python train.py --n_layer=12 --d_model=192 --n_head=3 --norm_eps=1e-05 --qk_norm=false --attn_scale=0.125 --bias="all" --init_std_up=0.0361 --init_out_by_depth=true --lr_mult_o=0.855 --lr_head=0.00552 --grad_clip=0.5 --warmup_steps=200 --seq_len=512
Each number is 50 + 10 x the weight over its row's rms, rounded and kept within 0 to 99. Layers, rows and columns count from 0. The size before them is the row's rms in percent of the matrix's.

# layer 9 MLP down (transposed), 768x192, rms 0.138, rows 86-111, columns 64-127
095:64 50 57 43 58 45 65 48 46 55 52 52 60 52 51 58 56 52 49 50 37 39 46 66 57 40 69 54 55 57 50 46 69 52 34 53 47 54 55 55 47 49 38 53 58 41 65 66 22 51 51 47 66 56 64 54 53 42 41 41 54 32 50 57
091:61 41 40 40 33 53 41 46 57 60 64 48 66 46 34 68 43 32 36 36 62 55 36 54 50 54 48 61 55 38 41 31 61 62 51 72 39 51 61 52 55 58 45 53 38 60 54 54 32 49 59 49 54 64 56 54 62 60 66 56 40 54 55 42
104:54 51 61 62 43 42 46 45 44 45 42 37 49 68 28 42 49 44 41 32 57 53 43 58 49 45 46 68 53 36 42 48 40 58 76 62 34 42 60 54 30 52 49 47 33 59 45 51 32 45 46 53 44 49 66 47 47 48 37 49 36 53 38 53
100:51 40 52 41 60 37 51 53 61 50 51 28 48 43 53 69 68 31 47 38 54 35 44 46 48 42 37 50 72 40 37 61 66 58 56 51 38 48 58 45 37 50 61 58 53 54 52 55 42 56 49 58 50 69 57 59 48 39 44 50 46 54 58 39
106:53 51 54 43 44 52 61 61 57 53 44 30 67 51 62 63 55 49 45 45 43 40 52 56 49 28 51 64 43 59 54 49 39 46 46 40 62 32 43 39 52 47 44 55 49 36 39 39 48 45 55 66 51 55 36 42 51 34 48 35 68 58 40 51
097:56 36 59 55 33 52 54 56 38 57 48 54 47 67 37 51 59 52 36 36 43 55 52 38 47 64 53 59 49 58 67 45 59 35 52 46 28 47 46 38 39 56 61 58 57 53 59 58 42 46 22 58 68 52 40 46 52 26 48 57 40 51 47 43
101:53 65 54 40 45 60 57 52 35 39 50 54 43 46 30 53 40 50 49 66 55 66 55 80 41 49 47 66 32 63 58 59 50 67 48 52 47 68 53 53 42 48 46 37 39 52 44 45 39 47 30 47 52 30 52 52 44 58 72 49 44 63 54 34
103:55 49 64 62 53 35 48 49 32 37 42 42 52 65 42 42 34 37 55 29 56 57 54 60 43 57 62 47 40 45 70 60 63 52 50 40 51 34 48 57 56 51 47 36 52 53 49 58 65 54 50 65 31 49 40 57 56 50 58 43 39 49 55 47
095:42 44 55 64 58 45 58 46 75 44 52 48 54 49 64 45 43 34 33 38 46 50 58 48 53 48 39 41 45 42 54 47 52 54 59 53 43 40 42 49 46 46 42 45 41 51 46 46 62 57 54 36 52 38 62 46 49 48 55 51 35 53 48 36
094:57 26 53 65 28 41 54 50 51 61 49 51 31 58 35 49 48 34 59 57 60 45 48 45 60 41 67 49 46 52 60 43 76 31 55 57 48 62 57 24 54 57 61 53 47 70 60 57 54 40 45 52 49 38 30 42 39 39 68 49 58 35 64 60
092:61 51 50 54 45 54 54 31 39 31 76 52 53 48 50 42 46 50 62 39 51 34 37 48 40 53 50 56 59 37 56 56 56 51 45 51 38 66 44 68 56 46 39 44 35 47 63 48 44 46 41 51 55 48 61 35 51 49 44 61 60 37 48 60
107:47 39 44 59 49 54 39 68 51 54 48 51 53 46 57 50 57 47 39 43 45 49 51 53 68 66 45 66 52 52 55 62 52 64 49 56 38 47 51 44 54 51 46 41 35 63 41 50 66 47 50 55 66 51 34 49 65 52 53 59 53 59 41 51
095:48 47 54 46 50 55 33 53 48 67 36 60 52 27 49 48 55 50 52 65 47 55 50 61 54 59 44 57 49 41 59 47 63 41 40 37 43 39 47 61 64 44 74 45 51 33 69 57 47 67 54 37 62 50 57 39 41 52 52 52 62 57 44 55
113:72 44 40 59 49 39 41 44 43 57 51 64 43 44 60 56 44 56 53 50 43 56 40 58 54 43 42 40 36 41 41 62 52 66 48 49 54 51 63 53 59 32 54 57 37 52 63 55 45 43 36 60 46 50 32 36 37 67 46 62 33 53 45 67
108:51 48 40 59 58 58 58 43 71 49 44 49 55 48 41 36 55 56 50 39 33 61 55 61 45 43 59 33 80 39 47 43 28 45 69 61 36 47 61 57 65 45 49 53 60 61 43 29 39 38 53 37 41 47 46 36 68 45 56 32 42 58 44 32
102:53 41 55 53 50 50 63 65 31 42 44 52 57 34 42 65 27 43 63 47 54 57 62 54 49 22 52 47 43 63 44 56 64 61 42 61 52 52 60 43 40 68 38 45 40 45 62 69 45 50 47 46 44 55 45 50 50 50 68 47 43 71 48 51
096:55 48 52 59 42 57 48 43 50 56 37 49 36 48 49 29 45 50 50 46 61 64 48 37 52 63 64 44 54 52 38 45 57 45 51 61 75 34 33 47 47 28 51 43 54 41 59 60 33 49 57 50 56 76 69 57 45 40 47 54 49 41 46 64
098:48 49 35 34 61 43 69 42 46 52 46 53 60 49 50 48 53 48 53 64 66 53 54 57 55 58 51 55 63 54 48 42 62 62 51 38 59 51 43 67 59 65 41 62 40 36 52 64 64 37 49 52 46 60 54 54 67 64 55 42 50 55 27 33
098:43 56 41 41 52 59 55 51 67 61 51 51 60 60 51 58 60 56 35 51 39 43 52 33 52 45 49 46 57 40 51 57 62 44 58 60 41 47 61 40 64 52 71 51 70 50 49 34 51 53 35 61 34 39 35 51 43 49 51 59 55 52 56 63
085:53 54 47 61 61 45 51 49 52 59 51 48 33 65 42 53 44 52 57 55 39 51 45 57 55 34 57 37 53 65 30 36 45 52 52 33 46 49 39 47 45 51 56 34 60 63 56 50 54 51 33 50 50 35 70 66 44 43 42 47 69 38 37 48
110:69 52 54 55 38 66 47 41 37 47 48 49 46 49 43 43 38 52 38 50 40 50 45 67 54 57 54 52 42 40 33 57 50 29 55 39 45 54 58 35 32 36 47 42 55 62 54 45 55 43 39 34 50 73 39 50 42 47 44 65 54 45 42 45
095:48 58 48 50 45 37 59 40 60 41 77 57 50 46 36 56 32 61 46 52 52 74 63 58 39 32 51 34 52 51 48 41 31 55 53 63 60 33 50 47 60 53 58 55 46 44 51 49 40 57 65 52 59 71 51 68 53 48 39 41 38 37 48 35
097:78 40 55 34 59 52 59 58 45 28 52 63 45 57 53 66 52 46 50 44 54 53 40 54 66 41 57 62 46 53 65 43 71 55 49 57 50 49 39 31 47 25 43 53 35 44 64 64 47 63 52 69 52 66 67 48 49 45 57 48 59 65 51 52
101:60 62 63 62 59 72 45 42 58 35 53 56 61 53 35 56 41 56 47 45 32 40 61 50 69 50 54 49 29 36 43 62 45 46 59 52 45 44 45 50 40 48 47 43 53 67 63 51 38 53 43 56 43 41 53 59 61 64 53 62 31 46 45 64
100:28 40 71 33 46 60 57 46 47 58 40 44 43 48 43 49 44 41 57 46 56 38 32 50 51 46 53 25 30 49 76 53 41 55 43 57 47 38 36 47 61 36 67 38 49 48 44 55 32 47 56 41 59 41 60 50 42 55 51 52 58 38 51 60
096:50 44 37 39 50 43 66 68 53 37 55 70 39 32 40 45 45 56 58 70 57 46 49 52 33 57 41 53 49 48 47 61 51 36 65 62 54 50 53 47 39 45 62 71 43 33 48 48 26 49 72 49 52 51 43 46 40 46 33 58 28 55 53 64
# layer 9 MLP up, 768x192, rms 0.128, rows 87-111, columns 64-127
090:59 41 50 37 28 46 49 63 46 40 66 58 63 54 43 45 58 54 23 74 61 44 61 56 54 53 40 72 50 38 54 25 44 51 54 62 46 66 54 57 53 35 46 39 36 56 43 62 50 48 42 58 49 68 44 51 39 66 51 43 53 50 36 52
096:29 55 53 37 70 61 49 53 58 62 55 49 51 45 49 49 61 30 51 36 61 61 42 54 56 26 47 55 47 41 45 45 44 46 33 29 50 45 47 51 53 54 39 55 47 49 57 50 64 53 57 57 41 51 45 66 56 55 40 35 48 47 63 55
105:54 51 55 41 70 65 77 45 49 48 51 41 65 58 50 40 33 60 68 59 44 51 46 44 68 60 61 44 40 54 41 51 83 38 40 58 52 39 45 41 46 58 32 51 26 45 53 54 40 55 44 53 63 60 44 50 68 51 70 45 47 54 50 47
105:59 53 43 50 61 50 55 43 51 51 71 50 49 51 60 42 49 43 34 31 44 51 45 66 52 52 42 41 32 45 59 30 59 57 53 55 67 41 46 59 49 57 51 35 52 42 40 48 53 58 57 37 70 61 59 38 44 55 40 60 43 32 65 60
092:39 42 58 58 46 40 51 44 61 45 51 54 46 65 65 40 40 36 57 46 59 34 79 76 68 59 45 62 37 36 37 55 36 64 47 52 60 87 60 41 61 31 46 59 60 60 41 32 44 53 25 52 47 53 47 43 57 55 48 56 61 48 47 68
107:47 56 55 31 63 60 53 52 45 53 39 66 50 43 53 51 50 62 36 58 38 51 53 37 66 69 48 32 45 57 59 51 51 41 31 57 55 28 37 54 51 63 53 33 70 31 45 47 60 51 55 53 51 48 39 52 45 35 52 57 57 43 37 49
103:62 50 55 50 64 54 70 51 39 42 60 72 34 48 53 51 48 52 36 54 46 55 61 32 51 43 23 64 59 54 44 55 53 54 59 65 46 63 37 37 58 49 63 52 42 55 46 46 45 37 36 59 47 37 44 54 39 55 53 55 63 59 56 38
095:50 56 45 37 54 53 51 55 47 45 43 68 40 56 37 57 43 57 33 53 45 62 54 61 45 65 62 38 50 59 36 51 38 66 56 59 62 64 55 55 52 47 48 54 44 65 52 58 58 51 60 46 55 65 39 53 49 57 71 50 45 56 31 36
091:34 64 65 56 52 45 50 51 47 37 66 40 41 54 78 49 52 50 45 36 55 40 34 36 45 63 38 71 44 47 53 48 21 64 63 34 60 36 48 65 46 54 49 48 58 43 42 56 44 44 56 60 54 42 51 44 59 53 29 50 44 58 38 32
097:59 54 58 48 65 59 43 48 49 48 38 60 45 56 43 42 42 44 39 47 47 57 49 78 49 60 45 30 39 37 59 66 40 50 41 64 51 45 59 54 61 46 52 40 65 35 41 56 52 41 53 41 47 41 50 47 46 55 55 40 49 46 25 37
107:66 59 57 47 53 47 53 38 56 55 58 64 42 51 55 40 49 81 46 51 45 59 50 52 77 49 44 56 61 62 39 50 24 61 31 51 62 65 55 57 57 55 64 64 55 62 53 57 44 51 45 42 59 65 55 35 58 41 37 33 48 54 37 47
093:41 55 64 38 57 42 42 32 59 54 46 36 33 40 52 39 68 51 48 75 45 58 31 50 58 70 65 54 31 60 52 48 53 49 52 38 62 52 45 26 56 60 70 66 35 65 52 54 62 50 62 61 48 47 51 41 52 54 43 52 65 47 69 33
106:61 51 41 33 51 64 59 49 45 36 57 55 53 51 57 25 56 37 57 44 56 65 41 72 52 52 46 53 64 43 35 47 49 43 62 50 45 53 67 33 56 58 48 45 48 67 43 45 66 33 60 54 33 55 36 50 46 47 60 59 48 38 68 52
115:37 39 53 53 34 42 44 47 53 39 47 47 43 43 51 53 48 52 50 28 74 44 42 58 54 55 66 32 32 66 58 54 42 32 49 52 48 42 49 50 55 40 69 50 47 30 57 53 38 34 34 63 57 50 53 52 57 58 52 51 47 47 42 52
097:38 54 53 39 47 60 45 46 54 76 59 44 55 55 44 37 48 45 50 54 45 55 49 37 42 72 57 38 54 45 50 49 50 56 56 72 35 50 58 53 57 46 51 41 50 38 46 40 50 51 59 49 48 54 46 39 49 61 35 58 65 23 33 44
104:43 60 51 50 48 47 72 51 42 52 51 56 62 62 48 50 62 57 45 59 46 37 44 43 42 43 19 53 50 53 54 50 55 59 48 47 39 61 61 38 43 43 35 68 58 43 43 41 57 45 49 29 61 44 62 33 46 56 59 46 50 58 37 34
101:61 59 64 68 57 28 54 53 65 38 63 54 55 66 44 49 52 65 49 55 57 35 56 65 44 43 51 64 28 53 40 61 44 51 65 36 62 57 46 44 44 42 49 46 63 53 59 57 45 47 44 64 38 45 49 42 48 53 43 65 55 63 42 52
097:46 76 46 39 44 48 42 56 46 50 38 71 35 49 60 51 51 66 54 61 46 43 48 43 40 42 45 59 43 47 36 46 73 48 50 53 59 59 66 54 31 22 56 65 46 48 37 32 65 57 53 27 71 60 40 34 36 51 41 50 56 48 43 57
090:54 65 55 45 42 70 46 66 44 49 45 29 61 40 43 42 47 51 47 53 63 39 47 50 57 67 39 69 53 38 46 55 36 59 51 32 51 49 40 46 57 63 44 44 65 49 49 34 51 65 50 66 52 57 45 60 37 68 46 45 58 42 53 37
108:41 63 43 56 50 44 63 61 79 43 48 59 32 45 57 52 50 41 54 26 58 68 48 43 52 53 47 52 42 57 49 53 33 27 40 49 49 46 36 28 47 53 46 43 60 55 47 33 47 54 38 72 53 53 49 46 45 66 52 49 55 45 53 42
091:40 41 47 39 47 38 39 52 61 52 43 51 51 48 67 42 61 40 36 50 50 47 47 51 47 57 56 35 43 32 31 61 63 69 52 57 65 47 61 53 38 52 50 43 48 50 48 24 46 41 47 53 56 58 52 41 56 44 29 42 46 46 54 60
105:71 47 63 52 48 52 54 47 51 49 60 76 48 40 61 55 38 61 51 55 58 59 47 56 55 43 53 67 47 62 49 57 51 40 44 59 68 59 47 37 37 41 56 35 39 54 74 43 47 39 44 49 57 52 68 59 37 40 48 50 51 33 44 46
097:64 47 58 49 45 46 23 64 46 57 51 53 47 37 49 44 54 53 59 57 52 53 60 48 40 42 65 39 38 52 43 44 36 55 55 30 54 42 50 41 40 50 61 56 53 56 37 61 51 63 36 36 53 43 55 65 83 48 36 47 46 74 62 57
099:35 70 58 50 57 45 44 30 34 52 55 55 57 48 69 62 53 55 54 44 53 45 44 50 54 50 54 58 40 56 57 60 44 34 68 64 59 28 50 54 48 55 51 68 41 59 43 50 51 33 44 64 63 63 63 40 38 33 45 39 49 57 48 39
104:43 68 58 44 40 56 57 66 43 59 49 34 41 48 62 49 52 43 35 36 62 61 52 46 53 31 57 51 70 44 42 44 44 75 55 55 52 51 53 44 55 49 31 42 64 56 49 37 50 48 64 40 78 44 57 47 46 57 61 47 74 42 48 35